config.toml
norm = "rmsnorm"
norm_eps = 1e-05
beta1 = 0.95
Each number is 128 + 24 x the weight over its row's rms, rounded and kept within 0 to 255. Layers, rows and columns count from 0. Numbers have three digits each. The size before them is the row's rms in percent of the matrix's.

# layer 5 MLP up, 1024x256, rms 0.101, rows 698-752, columns 128-255
099:116096116123143186124122108133112134136188137106149116113189147124134174159181153135068144119122118129182163089112131152110086120126115132139127136154103149151105098104096112110140127089130085155102122201101108153152100119138141129152128134178159167154123150144122169097121138083120113100127131072162098115104152183103121149135118141115112132100122110096093096108156115115107114118156
103:108132145136120129145154084148113129112096082109172109107163167147155126122127104127125153111163155162153153142106156148125129109136095142116104139141125136141118068118142119169136133114102100146168160161147153113132112107109128160101095165103126138121105122122144145118163136133084146108145100153138117149164148109165117154106162144102109140120122142126153112110129114128129118188117
105:140141149100156158082089110184131083090169117110160152109109097123115110142126129093111125133140108098143148144100169104105177152102103115128122100119092078095115192139132149118146130097116117115153156094118147098151107139114130121163164140140140150142154144157102119147122128107116167130134119146119127137079102142127147112092172135144133128103139120100136137120134161115142126157121
097:159144142126113143145171154117150123113100131136156109125151101099112146127086115093132101059185103153133132111148134153080139141154141139142112116098146172144126151128146161122123125159153114117096167094175171120160126124128148157106157091141071140144091101100112172171138159133118128152164127100106138111152182121152144167145142136144110147103138154131127128085119118160100109129113
099:153086095163070129113152094128153083169140125169112116176084155145099120152101134149125144124124119112123132138077120123167115074130157096139140141134152135118121144125131118120090174133086117119151123129144116153160112151152059154168141159137151144084151112134148063111137113092155123131170139098155150120120100117124130144152119142109153168138113117163106132096103130131134156119128
111:172116163115100133104128147097148145148108095103111116125127111085080144086121130112097143128168154176138132172134111093128131147116150125102175155162118153098097143120117102169094117167110125137156125165131145121138081142075066162156171165101125167174116141126150110131156102128141158118146124097143115136094127126122137145120148142124176135131138142160124114115112078105094157105095
107:132131131110130135113156108126124105118114111103122138119094106111104124155145158108103111101118149122136148111102197108146133124153135115135091122111142121134096153089110129152144150114122129168141136117111121189151100153149139096141147182154141136111111092141193209105171121117128098147183137126153108129135127102121087098130107136125150139154152098073105141166101138144134141149153
105:097116146097091142121089103140107103166136094137079130123114128096117124134120123102154114140169091146145112111099121128131158130141106106143162146129158117127124157171153118118152121141129114102123142146163146121151151103132115094085131114122137160128166105126172146150153119108133138115170149144133109144170082158144146133127112120177088106123122162152084165183153128109130138161095
098:127090096132123160128080141074146135116140114101114106145159151110175099153137106148077142127076142143134162181142128150126140127133131168123110099146145136102082144082123150148132151118159145130143159126139134110130146139145151173121124135125141080172124117141144164144154114126140135141117146126158135115133071154076142157095084149081102125110141150117136136100152127136127137127114
094:137133142111137108107108161182150098119163125121111160121142153135136104108127140195142129126139110145124107123138112152107135156121144139140159153138101134133122119078130119140112185087108109151115135123103160084138154128114139136168129159118128138114122113144160130084111170073144138125144104109119124095165077158140110110183074096119110111108115141123112145154121129118146135102117
077:167093147170108092133140142151159146113150144093153131100111119137146170115091159124115137143118130122131136111128120141097122135148171107134141158158109134152116084096171104142107117119141146121132153124125132128077141173111124154113127109108135158117133173114117090167109132172144157100137160156142091092154153140132123095137155103143149118139142151160089096094057134151108122128103
087:109104127157111151113080150117154125143150158113128095118139135180138098160115135127103129110115107138112125089120156113122067144135143133135100190072110117163158120121129112148124099156135138139115109125129125152100075096090113183158123146101079133146138120150124124136118103141091108126146094127093115173153155076115110085115127133114103121150134091154125182157117111108134129086165
099:067088118101084132150143100142122148154128126135122113164137119173121143123124107133133125126121159096144134175134091141113119105117148122121129143119172143124102132098146172131135148145118163161126107128089136139114134112174150118124106108140141174101095110182092139134090163156193162130125146120156094157148143108147130173106162156104147088093156087122087197144129155142150123133142
108:117149096123123114114068145178134097112153109157127110108149128094112121179160135172154101110146146119105092127141127158118086114135138159147151121132128144099095121130114116125107146149090113137121140156088111120106116163100148121116147151112097129122125172134124098141082129103098127120119136140062116129181134118148131135086121110150108140076140108171125142144132098093129193166129
099:129159160154140151106085164100092124091088125076092162103134140105090159095121131150121135112136065154139125129129104087149182075100102125110110123097144061148144104107163141102105132123118135139102135173165129171156165138168152128129076116147149113109121157152149118158104141104153093131118110136116102156131173156107137158140123151134128119079136127168146126198151121136170141116141
089:149100127143199159109113155126109106132121122141135151133106120148137122146134088156135129133118105106122132087152129116118100142138112148122133103133118185117169128122147114139113116130119124141125116135151098145193116131119077089115076134145153121145090149108165108102150115109060119086086162098096146121125097143145154123144147065142165125137097126111092107154120122124139143120122
100:161168109112165147165132105124142125120135102144126158105167132126135121150111119102171134131142102148104113157123102135164143116136169146136108117141096134124131153132143149175124101074112128143121155155109142117135113120151128185145089153126130138142137113132125132130109092158111122119119167108131166108094109130158143134171155114125127109144126135163094164109148124085154137139132
106:091106104125131157098111144067160122142128078119144129139134089127124126119117104058087085156140110146103147139095116172150130144134123102140131134150218138144108071137096161137104104133119127147129132170111112139111144139078156120090090129122116146121117097120105110125099111124150148092107174090110135084143152143158126152108114092119184140124110138157125130130131155110137128122139
103:103129101143145126096147152101144152089138111167142126168145104113151132119125152128124103113166076127151142109125158119134156135129126142116146143092105074088114101119141109137104117146112157131120093063149173118102142112078163172115140107119156149107105133096115115159124133124139152123100149106116124101113093120120140135125150117127089111149162140079175115121111091128131148100101
097:098122085139111128127069118130150150127106175155145145142129106136145145115125165138112116126149112165092132154116105140125160160099127117133112106148192159099112172136138099181123094097106104121128115143156114163118149098143128145134141143122141129142170187146112075096126122107119176145114140130144136142111146166147154153103138129160119072122140153104123112093120148135148109159165
103:109124143084112081123134137114130114115131059106137154147129078120185103114093143170153103095129136157118117098125177097131097099139136130127140090157151112098158092117153081132121111122148110122118165083136139101138116138141105164110160096152120157134133116136134138123127125154152120140151122111145118111141123114146147115138120140146141111165116097116209109144154165123118164132128
106:104174166108124176110101119147128093114121100118107177094145120132114135130117197085108135110127125106086094120121122150171131102115116101099156126125123118128088099143101143135138113155109105147154150147166142134145096123109149159126129157175104126155112147108098106144194095112133130104134156102147158105165165147132124151148101119104110121127169100104173135150122171107111103126113
105:148092132153131129113145146159118113101166191124152123119158143141155158110132161117151095145151151178091090158148141162109152103134119141116120134114112109114122098143169120150086129093111145105110132113141131169120128138147130115104125119165148100093093141177142155138149137164149122129079163163123161087157127172150175144163128121103111127117140104167120096115129146132069142119152
090:132198112083140148138095103111151102137088104151139129117114116130163177174118103122114118118136122123137140152081157114108157137102142122127113152143136162117106092124149152120139089089157116098080077124131149136102125135117128132155098108146085170138177105160123113097084119158113154124078103130126137121119119130111138103129131155125112134114134111161166153144151094157093139129166
099:146112107097074127136155087115155112106131097149197162124179141126116105157109108100088072125128132092148098147115108095106148141123088112139151115116125154132085137134099152089147108139137093136128112167122132085120148101114139110128085158172125151132076159156129126105120080103124092139115129152113143111096064090108154109111113108081135055124169115121106108124100141124142103125091
098:108073151102140100143089109123130141127110072127107115134163188134097137132120147116146168105189115144169134103125084101157137134130118144154183140092097154100076148142156117149139075157144112148188135122144112156139115103129160123070136090133127109167134127145109129125145129094130059111114150126118120148131099109142118126116180128109142086140144098139119075114092114132145068161153
097:101148104078100152112123155118124110154098150123148121103146147120149141133145157113136116141135112157113121140091154135141097152144167118123134118108130111110084126096135130164146135129138153136132141133125128174150094166101150202177105081149187150122100107166150108087153161141115126173118147105078134152127092134114105132118105145079124144164162128118122163138098159160095130115139
098:122081170116113112101125160148181081120132112119121117142137153145100130136148125122067108102130177146138165116152106133094124137119150138107106087128163125119139151148104116156129164149152160135128132118056155141160145162139154173126103132122113148124088103131107130137116114113155093154114140127123141129151113154126097140139120140088144123159109122091144159074166079147104142093123
099:124106101117138106120087110126098131119106142153115112120159075137134089156102136136143141139095120109104159113124161102135121111110091119130147093109134093130171152105112104131105105126138176160131141120128094134145127098139150133138119097155142119116161144112109163153123120098143170165140131157122128125152136111123084138124136113084122161123160115133143115108128086131079155109144
099:138163126097119194095144134111157113154091118120117182139092163137119092147103173120117114139135110094127160198086104122096109127124121088092152163125135089124142116150110126114125131137094169190111178114130136103109139083093105139129124151136113141128169127115138119143123159108138131120157129152099165186154136116107147115116094102147106107126154125146133130137100141183117151145142
099:114123147133175111121148076140101113148154081147150114126165139108118111088106166145178156154130117126134088135147120129120097169154136129166160096141093134092143106131104107115169117131150095134128095156152111092131117122137149144115155123135163080150152143120131148122130096146103101147073140131117139147078112129107077147139161086086149129148125121165181116089120110144118144124101
104:143114119127104156136104139114117151137111136114139097125087169124119129103092125126188146080136109188145116094117147073131097131119166142088115107115116111115150153097115125096135167107118149107123127135111133102131125112153131109147142184159087106123115115172129116144126131148120143083077129128161138102105116139195175088137145115174139111147137092136136160178149144142090108132080
106:166116142134129135093130162161158112121112122131150158126091132111133099128128135106134117123093122127159141131121139125139121108137132108116151097114130102121109122144134117093104139139120150133128146100081156194130137131117137103111139155135101089115138132142129124135153106137133119132134138126103120122093123110108169157129088172149135109158199108159166122105116111098109129153109
091:116094144110107110154142148120083109154113100123167136140117129121075138166144132159085121093126130112158151169152103110134126170125127086151115123140065132146143134131114117134125154143166162112124128137157145144121129163115145111114108110112111160145077083154156128131109149136157111148094152148107162167155146101112107151136129157121070165133123108114101142121102160106115116142125
096:135111161124139109116124119138163156112073114152117123147130095151131131099118150125129190120154163136089153083162147163134128116096100135122148137148133098105108101109137164141118169104132126179122085144113175131126124119114137119148094082119138110173087152164138110140132114136129120164101145177074111112167120111132151119133114118138133104108142109141140162141164068085126159123169
109:131134143172136103117130144140158137089151116152125072114170067124133094155111149116165152098193179120094106095118171112092163128117136109159147169138142143121088142099107143109156116109132174186083159184100123118089155101146135125158111106185092131135107165123143098123122154136137126098133166151145111147135117139163141161102114153115115156174130106145127094122136098134157133157114
074:154175124110150177096112158112133142120153108114118092181136160071113095127101111120133102106075105130122113121153123113158178113086133107110110149113111137145121079109093132084138142112151127129127103163172103116134113106108087121125132116109148087156145128127113126179128118067108138151120119117074110158172143103146117158103160122161140136142120132137110069102136151092111140143129
103:154132121146103118165128138121122150090150120110108128120130128106154117112099127124169180131132121127144120159117165142063157124119140157167105130154123142139144118136104137153108169145115138173127147173188131116090153137141135106128132141139130136106187107155073145122158125120163147126147138127110122119153134140115159107146112081104132105145114063089125109130131112116140131159125
100:107113104095104080129097150116156083125100078144132171121150109162158162166136094102131149139138113165149153145158122139122131111103148182149153151132128116102132123123112131126088121128127121130141174091142131155126116127090140126123136120148084176141108135119159149156134134122168210173110141131120101153150106102129121138155095129129101138121113083160137175133113101155135151156112
100:101137167144118139112130111108124125147140113120102083120088132145151092096118114112137136134135131163094157161107161102122076171090117126107123122141133098070110103148080123102135104133109114164100095093160141096117143084076093118110127142146093150103144143148147134126118127149103137187128141159131121142139135151120111090149168126150144125103124128133130141125122129148163166101154
093:146125127127144129123118174138107128140106118110093127105134140098092093143135140142085127160083155142105151132155101096111113150101164136157147120118151111149112131125116110138138076114133110132152126146179085130119130149156117150154132104087148154115112155119135151130168119132094124149116139108144152114149098100080145129117136152173138114126151105104142141092108133129079132105135
103:118135126137108129107148109110141136088127154164093115136158108141145144122131134092181151104152145138096139091147109123191115144125116151141184109166143123158133085096134106114141142118129145092155138128110129084115160100131165142163170119146157133094146131118133113142143149126124116111102138145140137156118110148138128140119125099141113147145166158169105138128111136064106128116145
094:178134117142138097130155121125127148132119109101127073123119131089124102177103149117119107122171169163148135132126133159159115132101121120143118093084153103140119092082176107108127147109095137141190157148151095142151115138101129103105118132127140074147142116125120126102147143121109098119097082122146138134182141137152142103097125144112120149114135111107082101144136117116125148092100
100:111140120172122131133133134101113102068138097082144125132097182144151165113154110146096109150182140124145157172116135154106158115131111113149125118100146142117138097099133156175159108106117146072117117141127123107139122101099141142118138133087138165138075168124105090168112118090117092123127155153165118117141158128115142107132159140116134122140171104117086094167162104117158108124170
101:086141096146121120121143146121139140108113119135132104145157088089123162106202103151101197120141128152153141125114166108103130107114174097137085129142160113181094115105113117103138159123122130143151130107155119098115126082095102088136142120116073146154129112083158148090124152126129177125151074138141121172133155127129119147065139103128156072125119129117121136161105108117142132080131
095:124129105118088129131125153122136163099150119176114093165099108140087125135157134127071120116116142152131066142146140133147118174150107135082172113133071072160134112133110139118147105117102215116139093148147105148145135130118129113162152133130121166147122116135136125098099127145152168127161126158133143104137111093153126133129134105138172116129141154122144101159105142121122128103174
102:114171110139152144176086108132113185142164067149138160116155139129129138105138087121136115123151153130122156090152136146086126129178123134155140121127129137112132137124130158110118126165105122093145099155071132079163166092160093119128137129127114167127108133110144104081126139105118146119089135082111114122150140147162125137120186133148140146095130147109122112187120097098122137144132
086:136115144140111089173169100149172094152126158060130097137096113142121117175121161088149153123104124135073127171150161118121115109121088130119132130146151093138159091114112141155117134123115153140161140160131135162107138139135101141163095133104160134125138083115143150097131164179123116149111112153093163113131118074140151104146139108133122132085114103093128150110126121097099127156123
091:133132137164145099146132133112148138142111139146116162144108154146140142122099090154101139112066116169097143126130133147082105131116116101122096117147121144149168127141147149139144157113119113138132133116080127120138134097095111139149103150082113115142097109167060102129137104126141159067101143159112145095150127128104138127088134122131135097049112135098118132106151108133111109111130
099:135128089130123157126113118151090113113128110135080085123144167151066120136107136127126154121126152124118123172125079127129186149115097109125144137122140140132109120155140080139164128131130141134159120152112124108102153163171168135126118137173115141126122135172161110118127111109148098078162069132120116142149118124109098155107135128119137122137143062096100129108122128160117108140123
109:095048119127137085113132122131168114113155106098138115133142094137098153126098130170096167114137141139155128110112116091094076146122113112109094182178096104178101136123123152133125127155093120134137190132112145114107139094147119098128123089104161131136119131154115160117109099110140132115108148127126128148145099173127162132138126115085130063152096093098131120149159118117123116125152
103:118108135152123105121099121157111080142144133108112105083111124130090124169165158114081137152091084151102138142132118097142131119146184155122117160122168165117118119142111142162094139133118134131124111134154131093133085121111133120132133127145107138106145154152139115133112188163131124101123087126088142153107159165151076122136142110125167125112114125118116130181117120137155083132115
104:135172090140105111152159120136139107140148145145146170121143107149173108084112157139094137152120127167148145159132148136118101131125159128119142089122142123130107141120200136137167120132173149147117164117132122127126150122092145128123112129127090124134084131139155158108161163161081149132120152121137077118126086160118160115099104120107076170129159137092135078106152108102106139115118
091:126113120135160163143119099104106120129125153097171120158126150117107153099095132130136138127089084132121132117150150133131116068182128150119169141183115080105128158148105105127139164128102093158156144146117114129161168115098127102100140112120166123152136153094149112170151119108156106125166121158116140138159129153129132154160141069095127148135168122126153105120098145074113115105143
094:151159120108123143119121149172134151115145089116179165134118152109102084145098110143146082129105146123164108157165123132134130107124117124119162117161126091124110143096127092106114162136137134141109141113125123119125105106080135119146154119095146142136170129118141152109151093170160077160133120101122143082110143130124128167174150155123098149137149145123124144131089127185126127126083
# layer 5 MLP down (transposed), 1024x256, rms 0.106, rows 698-751, columns 128-255
104:152092108139165115107139118114065144095080148138142132111064076127126154134148134133124184125109124122123156114116136139158140108124155138095133122095095188172119151065108129128143150131130149129110091119125114139130125128113127149123161081124153109099116096126116119136149102147102187111136128176114111123140124093192125151073087141106088102129128131142092140154108136127123120136162
103:131124114129147105111176114150148176134089127158156131165136151145136103104134155139171140113126110102108170086140103136095111154084142130134106127140164135172107148119118139149105155063131131124128108142099147148112125143135138109105074099141121141167143136148172137095119159118144126146133098154116115122089122142155089108172122157138142100167120149143129068147131141120135112130101
096:127140102156081089153148106114143127122138139141107125118185170105116098143128105167128137142130142155136139123120117138110156172184146154118097139132122105129141085127108136132126143127125087184133131098145149134143190132191184080119123102162143112096122120103125144133148173124093110151131133138155129137109142108087146154149129090141116127140089140148118100149125126119139146120175
094:149137194115095157142126159152172109108114086107166136135094155093133123149104147120106162116107130121120106127160132143121149114137154158145162104118132175126134119090167168097150108130132160143116135094142118183111134117104085140097136135133125120129112128114131082135118132122057167181119093149130095144128074076156131177131183121104129155084127165137183136122137121121076121137118
097:129165101135117116127145126107082084132121170160097098117102141112093121135134132141177136140149090145096113135125159126062144134162113148144147160119165103094144138147186147142124114116153091165149156114128125155120127077115099176159135122110103132132092116127123133180162105087117110115156133147116110128107196113114133134104152138118104156094171115150121172137123118154154151125145
093:099131128148156153220138119074123158123104141137150122128142168153134105135160113152145135124125114124107127131147100144101119107110129163145110108132151114149128155114149115168153093191117134098172109151098173136074125128112098116122089076112122119122148112095084131166089107121139092140099129155155150139152129150133112149132093135161138143191110140191074088183109129123119123126138
103:113148138116088158118162092145132112153178113130116127126142141087157149128112159113136105162099145117116079123106115173138135102108150160103121153140083145095141118127163108125156146130154124105101090101169117140116130125121123141193149130103126135111114130148103145113123125098107134178106158100118130135089107178129148145142126147090135148126112111096079159120134112096113109133118
103:132159139109061154106090128123138139125133128147101113137106122124103133167124062100159133138101098163122159155151114104175139158144101139123145121134158133122146141149113107143189131108146124103135165132093122137140118127103156094136091123082134148156161121190120134128141116108150108144171168109141132164149123107134119103097151167127092124126132145125140155137113121088112141174105
102:129151164109087103155140115098110119085133091101141140128132131159091082149102138159129105117074134126120148115155173153144132109158128109157098138145072137124143138118142112111098151107140124182118167134136166142153163146159102118115101111103090130165109125101127157107119125089142170149061125128153126110134136152115140110162132127127156154098114159154123127176103089124163113092086
097:110099115139122117114158119117113107105165111093110145151111160130138168178124115130094128178160087130158087153111130107133085081162129122121132116140142141125180123185139108133112126136141089116118082134119147098137140150135129121134125128127142124121136079167136112135150140156128118137114165123119114150070134097108124146149096148141104088179101122140112127129141130140122122149149
089:121101138127144112132140095158132148159143131173131112129153109102118106115156119128137118081129101160097155100130135087103148098151115172175132115101140128120091165146101139084169136140142168144099150160136104138115109147147111139109115152141112149112102130140113150087131093117156149166170121131131154164130116108118107124119116128142084160102136098090182201158162141137140135114120
097:139145097118115120133150099118169123165167123140160113167123126160129127152120173157112144097127143159118124116121161131152137132131136093105160124152137121112171137133131142109098165139091128136129136120161126170121141130150160126116133106094144122121124099105114168129132140110116127135138092129105065148072119166099127175147181127138118112069115114138111099131133145094152140152112
101:118075126152146102087144153091126146159101140158149160186091158113097153115136137170101145128088122172106121133150094120120109125160125089123109098138107112138127153116094166123149101085148159125134088150104107096138150108086151096144156088132153171122131134117136120129141147181143116103105137168147124120141129089113134119113159129119061092125126100131149128108145151131126173100115
112:183116156144150173138173099136117121133161137141129119161113133127105107123156085143124101146125120140146160138138121156133092134144134121129112197109149142115138128128157103169155148109131146087175099134125086153155123123119096136145118085123133131110126106166104116153115166155095103148091121183158130139157120122137112116117144100134098102142116137126101121136100104151131125137126
105:120176112097137129168177127096166103155129120121120082099120077128087101139084106109112153141106119133158144122178105180109158105164122118161135174099147124132148132118108096130150121144137108153142129138092134154136126136118128117151168100143123154143093126088168138122108102145114180107171135146099140140080149151121114122140157098140111114103119060122079163159154160152129098135132
087:110166107173111123150128122116131117107151093144149141148120155151132158140111126150188087102138121115148087111136151156134152130153146124117128089130181146159161152100149150125107124163147112145131112136118115125120170143117141145154121161125103117093152096127150106123117184118133103159090176138105103099082129069095140188110104148129138159151130132134135099112109131099137087115085
099:139183150129121115094098162143144116120098113119161139151125120077157078103121130112079127135120125084164159132149131127142094071101135072123139123078126131102110101156108074102136091077139152141135127137100137146142103148130062074122121087114150115159161127142107150063120118158112144120116110118160098161132141137118129125100125122145139136168137118174129166153119095087104142104126
099:087127164166118107104156076148150182146108093153133132155111143115127129142118155143099122122142159119136094142144105085150144114180132106138079167151230174119104103118142123165152119138150098149140132130128137093122115151127120154132103154134113098128147141156108113132107130089129086114100168139141189074147157156104112112122168109123151134141114121113121104118138129121126124113163
096:132091126120132133101077153104116114085121071126176115135118103141142091155136151120108151145090137115148136089137136122157140153138124139078103178096133129105126103122095128107127119153126109142174125099151110113092142129115163104122133088138144108138102140161116119117102121108120096129142106108136121103105150107121117112134108117101161176155138099135143122138140126137154102129112
098:148135145113113130119120148089160121102115105148126146136148185183164138165098101118122125095130118111119129115146137111093137154146132106147115172158162165132106106070086132141155126183108115124143123099148152109140080095075126137091167118141142152130109114145180106145146112103127128166115148161098125147145125105090100124158172134103140123137148173071124148138125120136106102127195
108:123118113127173107125093180096089109138143146104146106101123136159157044096139123119125099124122153152164115124139137117143124129137164113141121169101127163157169139133132103121109126139113092167131133079146098133135108140092128105146091111191105163147140126121148108123143122137113123103140109136151089122149174150138139135123146142131117115165128127126104059150162167143098155128177
107:103138129119136120108089150156081120127178152099094140143113140112130126099124094152131141100096157154104124114098164144155103111120149176120124148116154132109148124140043126159113115102121126166101111138154097129119158148159137173108092151128124112144134108135105103089180132155113123126138114117150136128160139104137118146143079133096141107143136118135112148128122133150163157127126
102:157108121110147122152173161165138095112121139103105126107146117129127145134117109119110110166121122112117126167141141179103120109168139150132118091160112126139168126104163115141106109125156167116195122160114139131140122088166121168117114131122130117083143138144130137178095125123144106100154117120117134114142091085121135142106152122116140134160102109110129114139155107102124146123118
093:139099108082144164148119119107118128140152097102126149132142114107113146120156132115110114129102141067154183177153130088143104129147135111126129112095128102111122139130171132119138083130128148133145099160094135125110125158132138086123162142137139114120112110155132111152122136150086127106176120146156188125154129112128143109107142105095164117177134117126097115131184094126145122137100
099:078136127110148156118136133137079106120132112103128139079148136118143118148116127121128150068114103114132131110139149138129090149131132090156131159095139128118095134147110115094130139123118135176138105134142156116096096121132138165159106111149130150124122107154084121141155111167149130140164159096099158128115119154172117148127074114123123143135158117123137160090199144101135116135130
093:124173123116127130251116139127118123141120161133120093143149132134101129126139122157139155123130112113090146143107132129122152168179125097146154136133108133111087112117113142129136136201119106139128155081092095109156145120167167121109103160150117109121195099145086139155118149140161096108121138131136114137134153153131098120130145136114131158106123171127130146138082107089132100095112
095:131128135124121141141146091129126087155152085157163187083138095119153206122159145100137148146125119170140134176108111122132108128147129120190152144144119133080117142158136109100142148091161091175161112151072096113122101089136136139136120127147113112126130117173133137141162146113118103145143067118111114131140127145126157136105139088064121142119113126116116163158119137122180089102169
097:137132118122155144108145142135153113123133101133157120186148124193160111139114159114114135102126154117158136123103130137173155133089124151086107138122110121130129151120126114122167107188141162103164144166125182155125110130100134135146113119122115124149132125165152103113145117118144135153115126128124132150136102159110116146145114128092133105136149153088107131151178094091099158146115
101:120104100148164156104118135155152171105152124151083142103127131125111154155126153123113139107123122152102161143101119141111129172116158107153090149104143166132142155118092182126133119137174160111143117096101135107141127116149135165142128111130087080107125145086139121095128153097133104110111121074122113095131138136099110124118103091124189123125157144131113124138137098149123093111084
102:115148182110101164146090125209165119125121100120153104107153102095130183088128178128152104148167148107143103161130140107110122145144146141148148103142136127132139095134148137140160103130109109086110175134140095131137111119125139150133127146181066165126155135172114156154117141122105102114141119134146109145098108112112110167141167099141154144104126132083165149138106133134145143123147
101:143116143147080138103167122173133141107092124136123096133147114123154133145165133104136143139119157126147084139146141088155122117090145113108142072123126113107125148126119075098156116102126151121106133141143180172156124171132114129110113101136103146148131132111141153139087121174146105171117126150103137125128129137109131124137117126120132161164110158134103133102128112139125124115120
105:166120144100112154071145146120119084148167128116073092105129104113144104118097147093169109128115128172113124134101102122113145060130095104105041090125091093129156122136123117127141151123102134123120114130137122119136131134128131129135147161109121124113129156123111114103126122147120104139133160157110120105137151108093147134128126121125129119150137114128127128128107124103122079162163
103:153129125131151150151161129123138162126105093094142123154109145110172120147120123103127122108111148185172091154097129119140141111170070160108130147137099128119111155114120095124124146133167171128106132163126101119132137133124105129142148160105103119131163136127137132133141088193128165109120109150145113113094110078159127141147105157156146116099163119138069137134097119110127134093134
090:110142099156147137095134123130193151134112078147133099127074127146116127152137156106147105121149099123132049119113141098068136131108120145088155136114131170136148144129146090089150122096096127118157163109136085152116165172107114136092137145167154074135132102087171107100117155118100133076134115146150144139146135140140129141149122118124179143128111149129099120116145114127080121095155
098:123120145127111149145112080136139128164122117115150135121150096179140087116147145107114144137110106116122125116104114139096113152172133132138149142178143139144109137095153113091154126152110182158063138129170166157182088139085104152155098121111100130087137127133090146150146140156118107148105091134144140103089143130118137148136140150146138079098157157156133131132156147086106117114118
103:131121075128140127133117178088104095151144127134123148138090105146107145158113137138132144133086101138097163119103125122119118106118131136123125116132116110120138114121164097075143143119135128142126134158144092125075159089117123142138116139185139134107146125143100129153137112155151097085123126118098161104160128138135178171134122166115143125141099139040097144106156154151139151131139
095:109082140162113078199158088084114098134107117115120161074146072161137136127158126143114130181146147131114131110076133152116087098147118138142138124132145137123097176117143133133140132116107147107145143110112148142099115167147142135143097119117117146087103141142121113080119123161142092098143139118150176098085121157131112089132099114093157138097129127118159178153131133131145121115102
086:120096111102124183130108133131117134131136092112135151124093101112124124106124095125098174128112151138091132139079163116098151172105156082131112141145077096088159139103156133088096150076147097149088132138128125133116123116138142119118126140122134134095167110155117111115209150120198155103139088145103095107106126083115180142122110095125167126125146069113155097145143134111135131128131
102:158157167124145115112099114169135101114095097160108073110123093119129143091129127129099155086123148157101098096135127148129130124131125161191164124101138130141122143120153064109124135141190128103137161106145124158080134143082138155097145123082081158131143134119145124121120130114120151131094080122089118113112094152112139120125165085176139125145151150099077128153153115135075122174135
102:134097091125131153169148145117087147158122124128150123106104124139128102151119099111132133074132089127113148100166151156116145118125116154140156080177102130096114087114162091131163170149091166131114093171124135111129148165101131130100085145088142154138133138152167120194137129154124124116133133165126111111156126150140096102139141147113134161151131133076132113163163125088117126132116
098:108092115137160149129119103171161096104154137135166132149140132153120107157073149143137095144087151123129151176130125125083169068121149106125134104157079143145149141121118185117148108115139112150138133138153153165123116110162143102132118096099122128101122164137158070093142122116137129105115129137089152117134122129115074140146104105145085087124152134150128118132141155124147106138160
085:133090147178120101173115126129207174135121134121115133105126145125116063137135122145134154111135109116126153139139133118081134159135118108136092199118137128155123115150126159121088122126082108114133145122116138181141130124146139122125061121099144125148115161100088129101142126142167126150092081134127093151133140111103125096121116136144127098113169113134154103130102135172152136184118
098:132106122144084137089141158140127152104102126134147126136147118122142091160107147108101103157137135123123174100166151116130128160147114159167139136118130128150132100106131124118141146132133102119157121160152144105151145084169123110152118168062134121124125115137132152148128114106121132118134159158090138123172150096061125122109082121105140095143144132106139136089169105097119157135141
110:136136179134126171113110130129117136160129094142122091141113123080129081161091140132139114134117147166100131106095161075109156089160113116104063140175140106118129102155077163082103138132150145094109107127158174118121131100167158121096137130129117134097143127129155108113147100139170103160108085127109135096133139140142120150142147157100126110133112127115103054179131109153137177147127
107:113140105121103111112137190112140151163132143143164135170166101137120169089150118080144169151109126133169120109146131109156164134127139113132079166132185127132150137097127116116129092148157149115129093129101087140153132125116091143170153141129129124083166111072156160115151087104106130116165101107159149118125084148142145143078143131134168127108119127147110140150133113128116129072137
099:130131142172136134115125132112119132177127115132147148144128121089062116130128102129112097121117109164133138125139118182170094151106141147109144108136125143124154122138110086121099079098103157136171144092154105121114143152111157119111145145151077105118125101124142137098120134131151088155122168142136078113116108143105140158134102084119108105175122196133173136113137109124135163124126
094:109155089148086082207128086125123114085146098148096143141162140093135080158094131121138151087147094100149149097145140137146129152131122116143123157155129093117147145105131111152118118141136086084121160123131147120125150137161123118090077162149093132123132127114134130199141110131121102088091150166130160077087152101145138159133090154157156144097157138115068108144104109138102147081140
096:119149133117126147127120159122142118145117138118198151125149133155111152133145101142167138122113097139158158137168140119145108126098142158135128102122146114083153088111157126149096136187114128081120143107114136099122102143140103101140132135152146146131131172102101083179104168139168147136145141090147118131118139147108126115115113100125139168130127094143187131129128103176105117097191
096:106112150140135159149148140090111119107122108129159130131177107145130152147129150162118102130175139171140069120136129119121143104135124076127170090139133150100143107122160120151134082135086094113162073108136144158093153114117160098138106126092113141121127086106175152123132103109119091148135114089155109144074111152120134166116101138168160156148175128107119146154103140113156133144087
104:152106170102133134067125160116096104105138179110132102068119095134165117131110114122126119127140131095150138149149148145146147092126116123139160123147143115145154119136154127106119108137157129132118124081062113089131143147105160138130135111114124138156128122145084161101166117162132120098167136158105160146124159064123102144075161087110147131146151137110145152125121129180169120112134
106:144117149141162116140112159125169153134114137129099110113090131094131113089137120116102141100117137134090137132092148183155148120170134118110120141138114169127096128163104126126133087086146125171163197119129128147136108128173108148149140144161173090126164137150125147117142126089154151124109086155123137154093106127099143105137111092133123137147139122089166133144102146133124152139148
099:152151125145107138109129125146103118121108104046149077090154168070108117122115110141115131149125109154124124117121121098108104128144141143111099157117133161131097125120079136153165101102101154088162110122138098126156154099044120144114119145125100106164140101145171118159148106179131147113114081133146136124160138097101114179117160117134141162138129176117152099122107159112151075110103
102:159177137139104096123080168118133148137127139134090078131111132128121089128084138165065139109116104141081155140154107156159129144113145124155110117126114163137111111124112144131147091093144140135117099171155117101165125175101097118104159142159156157136118135135106100117156152138114132137153114148104144134138134147152143126119140151114153066143146170112080108128146157115113189124124
097:117078098127114125146118107110133132131109109133162130137119122115101128125091132147133160126109158143116089109117105151089088137117106148106115154128151109094127157113133139123149100081127101097132108147111134139137098138144126122100113119102123134126128099121143151135141153168152111120175169117114177103088134114082140107109141117108152111119139131145119111123094174091135137127150